config = dict(
    n_layer=12,
    d_model=128,
    n_head=4,
    n_kv_head=4,
    head_dim=32,
    d_mlp=256,
    vocab_size=2048,
    activation='reglu',
    norm='layernorm',
    norm_place='pre',
    norm_eps=1e-05,
    positions='learned',
    qk_norm=False,
    attn_scale=0.177,
    bias='all',
    tie_embeddings=True,
    parallel_block=False,
    init='uniform',
    init_std_qkv=0.0442,
    init_std_o=0.0,
    init_std_up=0.0442,
    init_std_down=0.0,
    optimizer='laprop',
    lr=0.00272,
    beta1=0.95,
    beta2=0.95,
    weight_decay=0.061,
    lr_head=0.01,
    grad_clip=1.0,
    warmup_steps=237,
    schedule='cos',
    final_lr_fraction=0.0,
    batch_tokens=16384,
    seq_len=384,
    doc_mask=True,
    train_tokens=144400000,
    steps=8814,
    dataset='wikipedia_en',
)
Each number is 50 + 10 x the weight over its row's rms, rounded and kept within 0 to 99. Layers, rows and columns count from 0. The size before them is the row's rms in percent of the matrix's.

# o: layer 5 attention output (transposed), 128x128, rms 0.111, rows 104-127, columns 0-127
# v: layer 5 attention value, 128x128, rms 0.128, rows 105-127, columns 0-127
# gate: layer 5 MLP gate, 256x128, rms 0.149, rows 0-2, columns 0-127
# up: layer 5 MLP up, 256x128, rms 0.168, rows 0-1, columns 0-127
# down: layer 5 MLP down (transposed), 256x128, rms 0.145, rows 0-1, columns 0-127
o104 095:53 41 45 60 55 45 62 62 46 51 42 27 39 52 42 63 42 56 47 63 30 64 58 42 59 51 45 49 52 47 44 48 53 52 41 55 59 40 40 51 53 36 42 44 37 50 46 64 46 57 34 20 39 50 44 55 45 62 60 73 45 40 50 49 36 70 44 92 35 51 43 44 51 44 48 49 67 60 59 47 46 44 60 45 56 54 54 44 36 49 54 57 50 57 49 43 50 48 49 60 60 50 55 36 48 46 52 54 56 66 43 56 68 47 55 59 20 54 51 32 63 45 47 41 51 49 57 47
v105 131:61 54 48 54 60 48 53 47 44 53 29 28 35 50 54 63 44 48 37 42 68 62 45 52 43 61 43 50 60 47 53 45 54 54 39 45 56 63 53 34 59 39 47 40 38 58 50 59 48 46 33 47 48 57 46 44 61 40 41 66 60 44 43 47 53 68 62 79 57 61 62 54 55 70 53 45 70 59 39 47 54 63 51 57 39 55 45 61 37 47 47 40 54 51 47 45 48 59 57 56 38 46 34 56 26 37 21 62 34 43 46 54 31 36 64 55 32 47 57 49 51 54 52 51 51 47 53 50
o105 116:46 50 45 55 52 56 51 52 43 45 46 20 52 52 45 53 32 52 47 49 55 60 54 49 47 41 48 54 54 58 53 44 53 52 40 50 47 49 50 53 42 34 44 47 35 58 46 74 48 54 43 14 48 52 39 48 60 53 67 64 48 58 43 49 56 70 50 99 41 53 43 50 43 50 44 52 82 53 53 47 46 55 52 48 51 58 56 51 40 42 46 53 42 47 51 44 56 44 49 56 53 48 43 50 57 51 50 43 57 50 49 49 60 52 70 52 14 51 46 47 50 51 56 44 45 53 55 48
v106 115:62 42 47 59 62 59 71 42 49 50 52 42 56 51 52 45 36 58 52 41 58 29 49 46 51 50 55 39 62 53 60 62 62 57 50 41 23 56 38 34 49 59 38 47 58 39 25 49 35 35 53 52 34 53 50 53 42 57 41 50 51 30 40 49 55 51 77 60 55 49 41 50 46 60 37 51 59 53 49 51 57 54 50 68 50 46 36 55 53 40 53 44 35 57 54 55 48 61 65 56 41 47 31 63 42 44 29 53 25 45 48 41 45 43 54 37 40 46 39 72 58 53 58 36 46 49 58 65
o106 116:51 42 49 58 54 53 54 55 39 49 38 45 44 52 50 62 47 56 46 54 35 74 51 42 50 48 51 47 46 58 39 43 50 54 36 52 72 32 43 63 53 36 44 52 38 63 46 57 54 68 41 32 47 57 43 60 43 55 68 79 50 52 49 50 35 59 35 75 26 51 47 55 48 46 40 52 37 52 53 39 39 49 51 47 57 62 56 44 39 47 48 50 50 48 51 37 51 47 54 61 59 45 53 39 45 42 57 44 68 59 47 59 65 46 56 58 30 50 60 28 82 48 45 46 49 49 65 37
v107 132:48 52 46 40 66 51 72 50 38 41 60 46 55 53 41 47 46 69 57 60 46 44 61 27 72 39 54 41 53 46 61 56 48 36 58 36 41 23 28 55 42 49 51 56 59 48 44 36 58 49 37 53 42 52 49 71 45 61 65 56 28 47 43 47 49 56 56 48 44 57 39 52 43 42 41 56 51 56 57 55 29 40 60 50 41 47 51 48 49 56 50 53 46 68 54 49 43 53 69 53 44 26 46 50 50 60 47 37 60 55 35 39 75 49 55 46 43 65 60 58 56 50 45 33 62 53 56 64
o107 107:52 48 61 48 49 54 35 43 48 52 45 58 61 41 64 45 58 59 39 15 41 66 45 53 44 52 56 54 49 60 38 60 42 60 39 52 47 42 59 65 44 50 58 53 53 59 45 50 55 69 53 58 57 68 47 44 48 42 54 50 53 58 56 47 14 33 51 26 38 44 54 46 45 40 41 52 18 49 44 42 52 60 38 48 57 60 63 42 53 62 46 53 49 32 59 47 48 49 49 56 54 53 47 47 57 48 59 34 60 58 48 54 44 40 55 56 64 49 58 48 84 56 45 49 52 52 61 37
v108 120:46 43 50 41 38 54 49 52 57 40 65 71 59 57 51 36 59 56 50 43 30 36 55 52 49 36 54 57 46 55 56 62 49 53 67 59 43 41 48 65 42 68 47 60 66 44 51 39 56 45 63 63 46 44 58 64 36 59 61 34 31 55 54 54 53 24 47 25 49 37 43 41 42 44 47 51 30 43 59 53 49 40 48 41 56 38 47 42 60 59 49 50 48 38 60 60 51 45 38 49 57 58 65 44 64 54 71 33 59 62 50 44 67 67 35 43 75 49 49 50 54 50 43 46 51 48 48 63
o108 110:51 47 55 47 49 47 49 48 57 51 55 80 52 47 58 50 64 46 49 55 46 49 54 52 49 52 51 52 40 44 48 55 45 49 58 52 54 50 52 47 52 63 45 53 61 44 56 24 49 50 53 89 53 48 65 50 43 50 38 34 48 45 54 58 50 33 46 00 55 42 55 53 55 51 53 44 06 49 46 54 51 45 41 51 52 44 51 51 62 50 61 49 54 49 49 60 45 52 42 44 46 52 54 47 53 46 57 51 49 52 44 52 46 50 33 53 82 52 57 50 46 51 51 50 55 46 47 49
v109 125:38 67 57 58 36 62 57 43 53 32 59 43 68 53 37 44 34 42 52 61 45 46 49 55 69 47 49 40 54 57 52 45 63 50 46 42 26 61 48 42 53 41 54 55 46 37 39 59 55 56 47 34 57 59 34 36 43 53 45 67 62 52 31 56 40 69 58 63 30 57 41 51 46 46 42 62 60 52 62 50 65 56 55 44 56 66 52 49 46 42 42 59 39 66 46 49 52 37 63 51 58 48 49 60 64 51 35 36 58 47 66 63 47 52 58 50 42 59 22 72 55 53 46 40 39 40 55 48
o109 097:50 44 44 51 56 41 60 53 36 55 45 40 43 52 39 49 47 49 55 63 31 52 47 38 53 48 48 45 49 55 38 47 47 46 45 42 49 51 41 49 51 53 67 44 35 44 52 67 41 56 48 29 48 55 34 68 35 53 58 61 46 47 56 46 00 58 51 62 57 44 46 41 52 46 50 53 70 56 55 56 52 46 59 48 48 52 41 43 43 61 50 56 53 62 41 47 51 52 50 58 58 53 56 46 48 54 45 61 47 65 58 48 64 60 53 44 38 47 52 45 99 44 45 52 48 57 66 50
v110 162:44 56 55 49 49 57 66 51 51 34 60 50 64 64 39 37 44 64 60 52 39 38 58 41 65 33 56 42 50 61 62 55 52 49 57 45 34 42 40 53 37 56 50 61 55 33 29 42 57 49 54 51 42 61 43 59 35 66 60 46 34 45 32 50 44 52 66 41 38 53 29 52 34 43 37 63 46 47 67 54 54 39 57 46 57 46 47 36 55 51 45 51 34 60 49 53 52 39 65 60 50 38 43 58 64 57 49 35 52 50 57 51 65 62 50 38 57 61 36 69 60 50 38 28 36 57 57 60
o110 111:48 43 49 49 51 46 48 46 38 59 47 71 51 46 58 54 65 54 48 50 31 58 56 44 51 41 56 44 42 58 29 51 42 52 53 50 58 41 47 64 52 62 58 52 47 55 47 42 48 71 50 66 51 47 48 63 36 54 52 52 50 51 56 52 07 40 42 19 43 32 51 47 53 44 49 56 16 50 46 54 48 49 44 50 51 56 56 44 50 55 53 56 52 43 51 44 43 54 45 52 58 55 60 39 58 53 57 48 60 60 48 49 59 56 47 59 66 53 60 41 92 48 44 49 57 51 69 42
v111 088:56 39 43 38 61 39 58 57 63 45 52 56 46 57 40 44 46 61 49 44 43 40 44 39 54 54 58 46 41 52 51 37 31 41 51 49 62 36 42 56 38 36 33 49 57 44 50 43 50 40 38 54 32 57 57 77 51 35 66 43 30 34 64 49 55 51 42 37 54 48 39 41 36 48 56 59 46 50 47 56 52 41 59 69 28 27 49 50 50 61 49 45 58 46 60 54 50 63 56 49 42 46 59 50 55 60 56 43 66 56 37 40 65 51 44 45 45 49 60 46 56 66 44 39 30 83 58 59
o111 096:43 55 58 56 47 53 42 40 48 54 62 78 54 49 65 43 59 54 51 42 49 65 50 54 43 43 57 48 54 64 43 47 53 57 58 43 56 42 50 56 47 54 42 56 54 57 34 29 56 67 60 78 62 52 53 45 47 45 41 39 48 63 48 49 57 35 46 15 44 50 56 61 39 58 44 52 08 38 42 50 37 61 45 58 50 49 52 47 59 50 50 48 53 33 50 56 45 45 57 45 46 44 46 54 50 43 66 41 59 45 60 64 44 42 44 46 83 51 50 51 53 55 52 61 55 37 46 43
v112 151:46 62 60 48 40 50 30 52 62 51 41 54 56 45 52 45 57 31 43 61 48 68 50 69 47 49 43 55 46 55 51 46 48 55 49 54 57 69 67 55 56 55 66 62 38 56 60 55 60 62 50 52 70 50 46 29 49 50 51 54 73 64 46 45 45 52 42 51 38 60 57 53 51 51 48 48 44 46 54 47 67 52 53 30 61 62 61 55 38 61 47 62 48 53 39 52 60 39 45 39 67 57 64 51 59 52 58 49 70 48 64 77 35 53 43 53 59 50 35 37 45 45 44 75 47 26 40 43
o112 137:51 50 41 44 51 47 57 54 52 52 59 33 43 55 38 52 50 46 57 65 61 27 48 42 62 51 45 50 41 33 52 51 49 40 63 47 27 69 47 35 50 56 56 42 55 34 58 62 45 31 57 37 39 37 45 53 51 53 43 36 41 43 47 47 46 59 60 52 72 42 49 27 50 52 68 54 80 63 60 62 66 40 59 48 42 44 43 50 55 47 50 52 46 54 49 54 56 47 43 55 48 55 49 56 58 63 30 60 26 54 55 36 51 74 56 51 44 47 41 65 39 50 52 38 50 53 44 72
v113 076:58 57 38 72 55 54 40 43 39 52 41 52 47 40 64 51 49 46 55 54 53 45 64 50 42 53 52 39 51 41 34 58 52 48 41 43 46 38 40 46 63 59 56 23 60 56 46 48 33 49 62 37 57 49 41 34 43 55 45 64 54 46 67 43 48 68 52 63 69 41 41 67 70 62 51 30 63 40 43 47 28 54 60 59 57 63 52 57 57 39 45 50 60 51 47 43 66 73 45 45 48 51 51 51 45 38 33 54 37 55 40 50 45 35 57 45 45 56 65 42 44 47 57 53 68 30 65 41
o113 089:52 47 58 40 52 45 50 61 58 43 50 08 50 53 43 56 40 51 49 49 45 51 51 55 59 58 54 52 51 46 61 49 45 48 47 53 42 53 55 44 54 40 47 42 38 53 51 65 50 48 43 17 47 47 51 49 51 48 64 59 53 39 45 52 34 54 49 99 40 66 47 47 46 46 44 48 79 50 63 43 57 41 53 25 59 44 52 51 39 54 46 56 56 57 53 51 49 34 56 53 61 52 51 49 44 46 53 49 51 76 50 57 56 41 57 53 20 53 52 55 54 53 46 50 47 48 55 49
v114 089:43 60 55 44 36 44 51 56 63 45 46 57 58 51 47 41 47 54 37 50 43 59 49 55 54 43 48 57 54 61 59 43 45 48 51 55 54 53 64 57 45 46 56 64 38 50 64 44 74 54 33 59 59 46 51 58 50 44 59 47 55 66 35 52 47 42 43 32 27 65 50 43 39 34 56 60 40 58 60 50 63 51 59 30 49 50 47 40 45 67 51 54 47 50 44 51 50 35 56 39 63 38 60 48 59 60 77 36 73 45 58 68 70 58 47 50 67 55 24 52 50 65 40 61 34 48 42 66
o114 094:52 50 42 51 49 48 45 41 43 52 56 84 52 40 51 42 60 50 63 51 61 39 46 44 41 46 44 45 42 45 42 55 47 52 61 48 45 52 51 53 45 65 60 57 63 42 54 40 45 49 65 79 49 54 53 50 52 52 35 38 46 59 55 50 55 41 57 00 69 36 52 42 52 53 57 54 22 56 45 61 50 54 45 61 43 45 43 54 64 47 54 46 48 42 46 52 46 59 46 53 37 53 50 59 55 58 41 53 45 31 48 36 43 68 45 44 82 44 53 57 51 52 50 50 53 53 46 56
v115 116:53 51 46 44 67 50 67 43 41 64 55 50 43 51 56 54 57 59 53 63 47 46 69 33 60 47 52 43 65 44 40 39 53 40 51 41 54 35 27 44 52 53 44 47 60 54 59 37 56 67 40 46 51 42 52 55 54 50 56 52 41 56 44 51 50 55 47 52 58 47 57 61 58 53 46 51 50 44 37 42 28 40 65 50 32 57 46 50 50 58 60 34 52 68 56 41 37 68 65 48 25 23 33 45 42 47 54 44 52 56 29 38 59 36 54 57 47 52 77 51 50 35 47 34 68 52 57 50
o115 109:52 48 63 52 46 50 39 51 49 47 39 25 63 38 59 47 46 63 42 18 67 60 33 58 40 49 58 56 53 53 55 61 45 55 41 59 38 43 61 67 37 48 60 47 48 64 42 61 47 55 46 30 55 74 45 37 60 40 60 66 61 64 59 42 61 49 62 79 36 67 44 48 42 36 43 43 57 47 42 33 47 67 46 47 59 52 61 49 52 60 44 56 46 42 54 43 50 53 49 48 65 56 33 60 47 51 50 43 61 41 51 50 36 34 62 48 36 53 48 54 46 51 39 54 46 48 45 46
v116 116:51 52 47 62 46 51 62 52 37 34 61 46 61 58 37 47 32 53 66 54 49 44 59 53 67 46 56 35 50 47 54 59 63 43 52 40 26 50 41 39 37 55 43 38 56 39 31 52 40 52 51 40 44 65 43 45 38 68 45 67 51 35 38 61 48 55 72 61 43 42 40 53 56 52 39 56 56 54 61 52 56 56 45 61 61 53 41 49 53 30 51 56 31 59 47 46 45 45 57 58 58 47 37 48 58 47 29 56 25 45 55 45 58 50 57 48 36 58 32 81 56 49 53 39 48 40 58 53
o116 101:51 45 50 52 56 55 55 54 40 48 38 51 45 51 44 49 45 49 48 47 23 59 45 38 45 49 48 48 53 57 46 50 49 47 39 47 65 44 45 53 57 42 60 53 36 51 56 58 53 58 38 32 53 59 44 66 39 52 65 72 50 46 56 44 09 52 38 69 41 50 50 56 57 45 38 53 45 49 59 43 49 43 54 47 57 63 53 46 33 57 47 49 55 67 44 42 52 53 53 53 57 50 64 40 45 44 53 47 62 59 51 58 64 51 48 49 34 51 61 29 97 47 43 44 44 56 69 38
v117 103:50 40 49 53 41 58 65 50 50 37 64 54 63 54 41 39 30 68 69 42 46 32 58 42 58 44 61 42 44 50 61 69 54 52 53 54 29 42 46 53 37 61 47 41 62 43 28 46 38 34 76 46 36 61 47 63 36 62 47 40 34 34 56 53 48 51 62 48 59 36 29 45 48 52 44 53 49 50 60 48 44 51 39 61 59 32 50 46 60 42 48 57 43 58 51 55 45 58 55 62 46 49 41 52 59 47 33 58 29 47 47 32 65 57 54 44 44 53 42 72 55 52 55 34 47 57 52 52
o117 097:54 44 58 45 55 55 55 50 45 54 44 71 46 49 61 58 57 45 39 51 27 60 55 45 53 54 52 53 55 55 42 51 52 51 47 48 68 47 44 54 59 45 48 57 44 58 52 37 56 67 46 70 53 49 63 63 36 51 56 57 57 39 55 57 20 30 33 23 29 42 54 60 59 49 42 55 13 45 52 37 48 41 48 44 54 59 53 48 44 54 52 48 56 54 55 48 47 44 53 43 57 50 65 36 40 41 61 44 59 67 50 67 57 35 43 54 67 52 62 32 75 48 47 54 49 52 56 39
v118 100:59 33 61 50 40 50 57 53 68 47 47 55 59 60 50 39 50 63 56 44 52 35 42 57 41 45 45 62 49 58 64 59 48 63 58 64 37 54 50 54 43 54 41 59 56 39 33 45 38 27 64 64 42 49 57 61 45 60 42 33 35 38 53 54 55 32 72 39 54 47 43 43 36 52 36 61 43 52 49 59 66 46 46 60 53 26 39 40 57 44 49 40 38 41 63 57 62 51 37 57 45 59 48 64 39 56 44 50 41 48 61 37 50 58 41 37 54 42 34 64 51 54 51 40 23 64 43 57
o118 102:47 44 47 60 52 50 55 46 50 56 56 82 46 52 56 62 57 45 50 67 40 59 63 46 47 46 50 49 45 55 39 42 55 50 52 48 75 41 46 53 56 58 32 54 56 52 45 27 51 63 48 86 46 43 61 54 37 60 46 50 50 51 50 52 69 49 34 10 38 36 52 55 51 54 53 43 12 50 47 51 38 47 49 57 49 53 54 47 52 40 59 54 54 43 49 43 47 47 50 52 51 45 58 35 56 47 56 48 57 51 43 59 60 52 43 64 68 51 56 32 37 48 55 47 55 44 49 51
v119 095:56 41 53 47 50 54 50 56 57 39 51 62 55 55 44 37 57 71 64 49 35 36 49 48 39 45 56 49 33 54 55 50 39 56 63 54 40 37 40 62 40 66 52 52 63 44 42 45 46 30 70 61 44 55 44 66 30 74 64 40 25 47 71 50 57 49 51 32 55 34 29 53 42 53 46 47 42 45 65 48 35 43 46 52 54 34 51 41 68 49 46 63 54 49 57 60 60 58 34 62 49 60 57 48 63 48 52 51 57 57 54 35 67 59 42 39 60 52 60 38 54 59 59 45 48 49 51 56
o119 101:52 47 57 45 53 49 55 42 60 50 59 68 50 53 60 57 55 44 39 49 39 54 57 54 59 63 56 52 49 50 46 53 51 48 54 48 62 48 53 46 55 59 38 50 59 51 53 28 54 56 52 87 53 40 65 49 44 49 43 35 51 39 46 58 45 33 39 05 39 46 53 54 51 55 49 44 06 51 50 46 53 37 50 42 54 43 56 51 51 45 51 52 57 46 55 56 44 38 52 44 53 46 55 40 52 45 56 42 53 75 45 62 47 41 37 63 79 56 52 49 51 53 48 53 55 43 51 51
v120 130:54 36 46 32 69 39 50 47 44 53 49 46 53 56 41 53 58 57 47 36 45 43 21 35 61 53 48 45 45 48 45 38 41 45 53 41 37 41 55 46 45 35 46 53 47 44 50 50 54 25 37 58 43 33 48 64 48 46 59 52 40 36 57 41 53 45 56 51 60 66 50 47 45 38 43 51 58 50 48 52 66 46 48 71 28 47 46 55 47 52 47 47 70 39 52 47 54 67 45 48 34 52 57 60 40 52 35 57 68 52 44 32 54 46 52 46 53 27 70 45 51 46 42 42 46 87 57 52
o120 126:42 51 52 59 38 50 48 40 56 48 68 54 43 59 52 43 43 60 52 45 46 68 58 61 49 52 49 52 56 67 37 41 48 53 48 43 76 38 49 61 38 41 26 47 48 64 36 48 49 68 43 51 71 48 48 48 44 52 61 50 50 64 36 43 54 61 40 43 44 61 51 59 33 62 45 42 42 39 33 54 29 65 47 59 60 55 49 48 56 52 42 54 55 44 59 50 45 50 58 61 58 34 28 52 54 39 77 41 58 53 65 67 38 33 52 55 42 43 44 46 56 55 63 61 53 29 47 35
v121 153:45 53 57 48 37 63 33 48 64 48 37 59 59 46 60 49 51 43 38 56 47 63 55 66 32 46 38 75 52 57 51 51 47 59 47 59 68 66 57 60 69 61 67 61 38 57 66 51 69 57 52 50 70 50 48 39 54 47 58 42 56 79 52 51 47 46 41 45 48 52 58 56 56 52 48 52 41 43 47 50 55 53 60 24 57 57 58 53 47 69 48 50 58 57 53 42 59 48 47 36 44 53 59 56 42 53 68 45 72 52 60 73 41 57 39 52 57 54 36 37 44 41 45 62 44 43 39 34
o121 137:51 50 45 45 53 42 52 56 58 51 54 39 45 51 45 52 60 47 55 68 66 29 51 49 60 55 44 49 40 25 54 60 43 46 66 56 21 64 52 38 47 59 48 38 60 38 52 46 38 37 62 60 43 37 56 44 50 55 33 33 49 42 56 53 64 49 58 30 61 45 49 34 59 48 67 45 63 63 52 56 60 41 54 47 47 40 46 52 62 45 58 56 51 51 58 55 52 52 34 54 54 65 49 51 50 56 33 59 33 52 46 37 45 65 56 58 59 47 51 71 17 46 56 48 51 54 36 72
v122 098:57 52 48 41 57 45 75 52 42 69 53 37 53 50 49 59 41 52 49 53 62 54 51 49 54 51 60 43 65 45 52 50 53 42 57 38 52 57 31 24 45 32 32 48 42 47 49 47 48 48 35 52 30 48 57 49 60 44 45 61 56 27 27 47 51 47 66 58 61 56 51 42 57 63 52 50 53 58 43 51 45 47 60 71 36 52 34 46 42 35 61 34 48 53 47 38 41 52 70 55 30 37 33 63 36 41 45 52 36 43 44 56 50 35 67 54 42 46 51 64 58 48 50 32 43 57 61 62
o122 101:50 54 44 67 47 57 39 49 41 50 43 44 50 46 52 41 44 59 57 44 54 61 45 51 38 34 49 49 53 63 53 46 44 58 39 50 56 38 52 64 46 42 49 58 45 57 31 65 51 65 50 22 54 70 34 45 51 50 61 71 46 70 54 49 51 72 50 96 35 55 49 59 41 43 41 58 62 42 44 48 42 69 44 61 52 58 58 45 48 49 42 44 47 44 48 43 49 56 51 51 47 45 43 55 48 51 53 40 62 29 55 45 49 49 55 46 21 50 51 44 70 51 46 52 46 50 64 42
v123 092:54 53 43 44 62 32 61 49 55 72 50 43 43 47 56 50 51 45 48 47 64 50 41 38 54 64 50 51 70 50 55 31 48 49 56 43 65 61 46 32 47 46 33 55 44 48 63 49 38 68 33 48 36 56 69 46 73 23 35 47 65 35 33 44 54 47 45 58 58 48 63 41 58 58 64 41 55 52 33 54 49 43 51 68 47 42 45 53 35 40 58 31 54 37 45 49 29 54 63 56 49 55 36 56 53 42 52 49 43 36 49 56 27 49 58 55 40 39 57 55 56 53 48 46 41 55 56 50
o123 096:42 57 46 60 45 53 44 50 43 50 45 46 57 51 54 40 42 52 50 49 69 53 43 51 33 31 54 49 54 62 54 45 51 50 42 44 54 43 49 60 47 47 53 60 49 56 40 63 51 48 57 30 55 62 34 48 56 47 55 61 45 67 48 41 83 66 51 97 49 60 45 63 45 50 50 54 78 41 40 50 39 68 47 61 39 58 51 52 55 41 45 39 40 48 40 48 55 60 49 42 46 43 44 62 48 53 46 51 58 19 62 44 51 55 58 38 28 48 44 47 45 45 51 50 42 50 49 48
v124 136:60 46 48 58 63 54 53 50 34 61 33 38 35 44 61 70 52 51 46 49 69 59 54 49 36 59 44 52 55 37 50 43 60 55 39 45 56 57 46 39 59 41 48 39 43 56 50 60 36 50 44 44 47 50 49 45 57 47 37 59 50 45 58 53 59 60 53 73 68 51 56 55 59 65 52 44 72 55 29 43 43 56 51 62 44 55 53 60 48 45 45 48 49 49 53 39 56 61 52 53 31 51 26 50 24 37 30 66 28 47 38 49 36 29 61 52 31 44 68 45 48 49 58 51 61 48 55 45
o124 117:53 46 55 51 55 51 49 53 52 42 40 18 49 52 45 56 37 50 44 41 49 62 54 52 51 53 51 52 56 52 57 51 55 58 36 55 52 46 52 52 47 32 43 40 42 62 45 64 53 51 42 21 45 52 46 42 63 48 61 66 59 50 44 51 64 65 46 99 35 62 45 56 44 48 48 45 74 47 55 42 49 53 48 47 58 52 57 52 35 43 46 51 47 52 53 43 52 42 52 53 56 51 43 45 52 46 55 47 58 53 46 52 53 41 64 61 17 55 47 42 35 50 47 44 47 53 49 44
v125 133:64 37 47 56 67 43 38 40 43 70 37 41 40 55 71 54 62 50 45 52 57 68 46 51 30 55 38 55 45 47 54 46 51 68 48 59 64 44 51 52 62 65 46 45 49 64 58 51 41 48 51 56 49 38 62 49 55 46 44 37 49 53 63 47 53 40 36 51 72 56 60 63 56 54 52 40 53 50 37 40 35 48 48 50 41 40 48 58 49 58 61 30 56 39 57 49 49 63 47 54 47 56 50 57 42 48 49 70 38 46 39 39 27 46 44 60 48 33 77 31 40 28 58 62 65 51 43 43
o125 094:45 52 56 43 40 55 45 50 59 49 45 37 51 52 48 62 52 51 38 46 70 41 54 60 52 48 54 56 50 50 65 47 54 42 47 51 54 51 54 47 45 38 42 46 63 57 50 61 59 34 42 39 46 40 52 42 59 43 50 57 54 54 41 48 99 57 53 74 42 57 53 50 53 49 48 44 69 44 42 46 47 43 51 52 46 60 56 55 49 40 46 54 33 46 56 43 55 52 48 47 51 43 44 45 57 49 46 42 44 44 47 52 44 37 58 72 34 50 43 60 00 49 60 42 56 56 33 56
v126 117:43 45 60 41 32 48 59 50 63 43 70 63 73 59 36 38 46 51 58 56 36 44 55 43 57 35 58 50 51 54 59 59 44 51 63 48 38 43 49 60 39 52 49 61 51 37 42 42 59 56 53 60 52 47 51 59 43 49 59 34 45 52 40 51 42 35 51 25 35 50 43 42 37 34 47 60 28 46 63 55 67 37 48 48 60 45 46 37 59 53 56 50 36 55 52 55 45 30 52 48 61 50 63 45 62 61 70 35 63 51 57 46 69 63 42 50 68 57 33 72 58 51 41 41 42 55 47 53
o126 105:51 53 44 56 48 46 48 46 44 56 53 91 47 47 54 41 66 53 58 51 40 50 50 45 44 47 46 47 46 51 40 52 48 48 61 50 54 46 48 55 50 65 57 58 60 45 47 32 47 56 57 83 53 53 56 54 39 54 42 39 48 51 58 50 32 41 51 00 54 35 53 47 55 49 53 51 20 49 46 56 45 50 49 62 47 50 48 45 59 57 54 48 57 49 46 50 46 62 44 49 46 53 61 49 52 52 52 54 49 35 50 47 48 59 37 42 83 45 55 46 66 50 47 55 54 50 55 47
v127 099:54 30 45 45 54 51 48 53 56 67 50 47 42 50 57 51 60 45 50 49 52 53 43 37 42 54 51 59 52 50 52 29 36 59 51 48 68 45 45 50 47 42 44 63 45 50 63 41 49 65 37 51 45 42 63 65 62 25 59 40 52 53 46 55 48 37 24 55 64 47 55 39 39 49 56 46 45 44 42 56 63 25 56 60 38 44 54 40 42 67 53 20 63 46 56 31 39 58 56 51 32 55 54 57 60 52 58 39 68 54 45 55 42 48 53 61 48 37 57 49 50 48 28 43 43 78 48 55
o127 093:35 62 57 58 43 47 38 44 56 55 53 53 58 50 54 36 60 51 56 44 75 50 42 57 39 36 55 52 60 57 49 47 47 49 61 42 53 45 53 55 41 51 50 59 53 58 38 62 49 41 52 45 61 56 54 40 53 48 41 52 42 73 47 40 85 60 62 61 50 57 50 55 37 63 56 43 61 43 27 58 35 77 46 60 45 50 49 57 70 57 50 50 48 41 44 51 54 67 43 35 46 47 33 59 43 49 52 46 47 15 67 41 41 44 56 45 46 39 50 56 29 42 55 54 44 44 40 51
gate0 104:50 59 44 37 44 48 62 62 52 36 50 58 50 58 41 51 44 54 42 53 44 53 65 53 54 56 56 50 36 56 56 32 45 36 38 56 41 54 65 65 48 50 56 33 50 55 68 39 61 29 54 59 46 46 47 57 61 43 66 45 47 52 44 52 50 66 45 51 42 53 54 41 34 46 53 48 41 50 42 44 70 31 63 49 39 47 53 56 50 53 33 37 53 36 49 78 46 62 44 39 32 32 45 50 43 71 59 47 38 53 54 45 76 51 54 48 52 45 52 65 58 85 56 53 61 45 46 45
up0 109:63 49 46 50 52 59 48 71 53 47 38 49 58 58 50 53 47 44 44 47 62 43 48 39 62 71 63 53 45 47 68 54 40 39 40 62 58 61 34 65 48 63 45 39 44 36 55 52 66 33 39 47 42 50 59 59 53 46 62 53 53 50 47 61 57 53 32 51 37 44 42 27 70 30 63 53 44 57 46 44 46 40 66 55 57 75 43 58 51 49 54 43 55 38 42 57 39 56 54 62 46 41 41 38 44 45 69 59 49 46 65 33 53 62 66 40 40 56 54 55 41 44 44 48 43 33 36 68
down0 101:35 52 46 42 60 50 57 54 59 71 42 64 29 64 43 64 37 47 43 58 47 51 49 39 33 42 51 47 46 50 66 68 48 55 50 57 78 30 18 54 50 42 49 51 51 31 61 55 37 59 50 51 47 59 59 52 51 41 43 36 62 59 54 60 40 43 47 56 46 51 56 51 64 40 38 58 44 45 54 46 36 49 36 50 45 53 38 48 64 70 44 64 52 53 59 53 60 39 49 43 41 31 58 60 47 56 52 55 49 55 48 52 58 48 56 33 39 51 49 67 50 55 38 61 47 77 41 55
gate1 100:35 57 48 67 57 25 63 50 59 47 51 51 55 48 50 50 40 69 47 57 47 53 43 60 58 57 66 37 57 37 50 38 35 50 50 35 59 61 57 37 46 47 52 43 60 53 61 39 56 66 45 49 44 35 48 44 51 56 36 60 62 60 60 25 51 56 33 56 47 59 43 46 42 55 50 45 49 50 75 50 38 54 53 33 45 48 56 59 49 67 42 70 47 38 38 52 42 58 60 35 63 43 47 50 39 59 51 35 51 79 43 50 67 37 48 53 43 44 56 47 50 58 43 69 67 52 46 67
up1 091:57 54 64 49 33 56 48 52 69 45 49 53 47 36 65 45 27 63 63 55 53 54 61 52 51 62 60 37 52 33 50 41 35 61 45 40 52 36 69 47 42 51 46 49 49 59 60 44 48 52 66 40 35 55 54 45 63 56 53 66 38 52 20 54 49 51 51 52 50 57 51 31 54 61 61 51 42 64 64 67 56 37 54 42 65 42 57 45 50 34 53 45 61 53 44 51 48 32 51 40 54 47 63 56 75 52 56 37 30 51 41 57 77 48 55 53 51 49 50 38 51 61 43 52 40 59 53 61
down1 102:50 56 43 38 49 50 54 47 50 54 63 54 34 66 41 53 51 60 47 53 59 42 36 44 42 37 61 54 62 55 44 64 47 24 56 34 58 58 36 55 72 33 36 27 54 51 53 56 36 53 56 56 57 64 49 39 58 45 57 42 51 50 54 57 49 51 58 52 47 48 48 63 54 47 42 55 49 44 60 31 48 47 32 59 28 54 79 67 69 51 66 55 53 51 67 41 55 38 32 33 54 66 43 37 39 48 39 64 58 59 51 56 36 46 49 48 49 50 47 57 57 58 48 55 60 45 59 37
gate2 099:33 47 53 39 53 50 45 47 50 48 64 61 50 43 48 50 59 41 41 49 44 39 38 56 55 33 60 47 40 47 45 50 62 50 45 64 48 53 75 41 60 31 51 32 38 48 41 47 29 46 62 47 58 46 47 57 62 41 67 50 60 53 58 69 50 46 42 46 33 42 45 43 34 56 57 45 63 30 36 57 63 48 61 50 72 52 61 59 41 56 50 36 38 40 46 27 49 48 51 63 47 50 56 53 44 52 67 66 55 45 36 63 74 49 40 54 62 54 56 56 64 65 61 63 53 44 50 36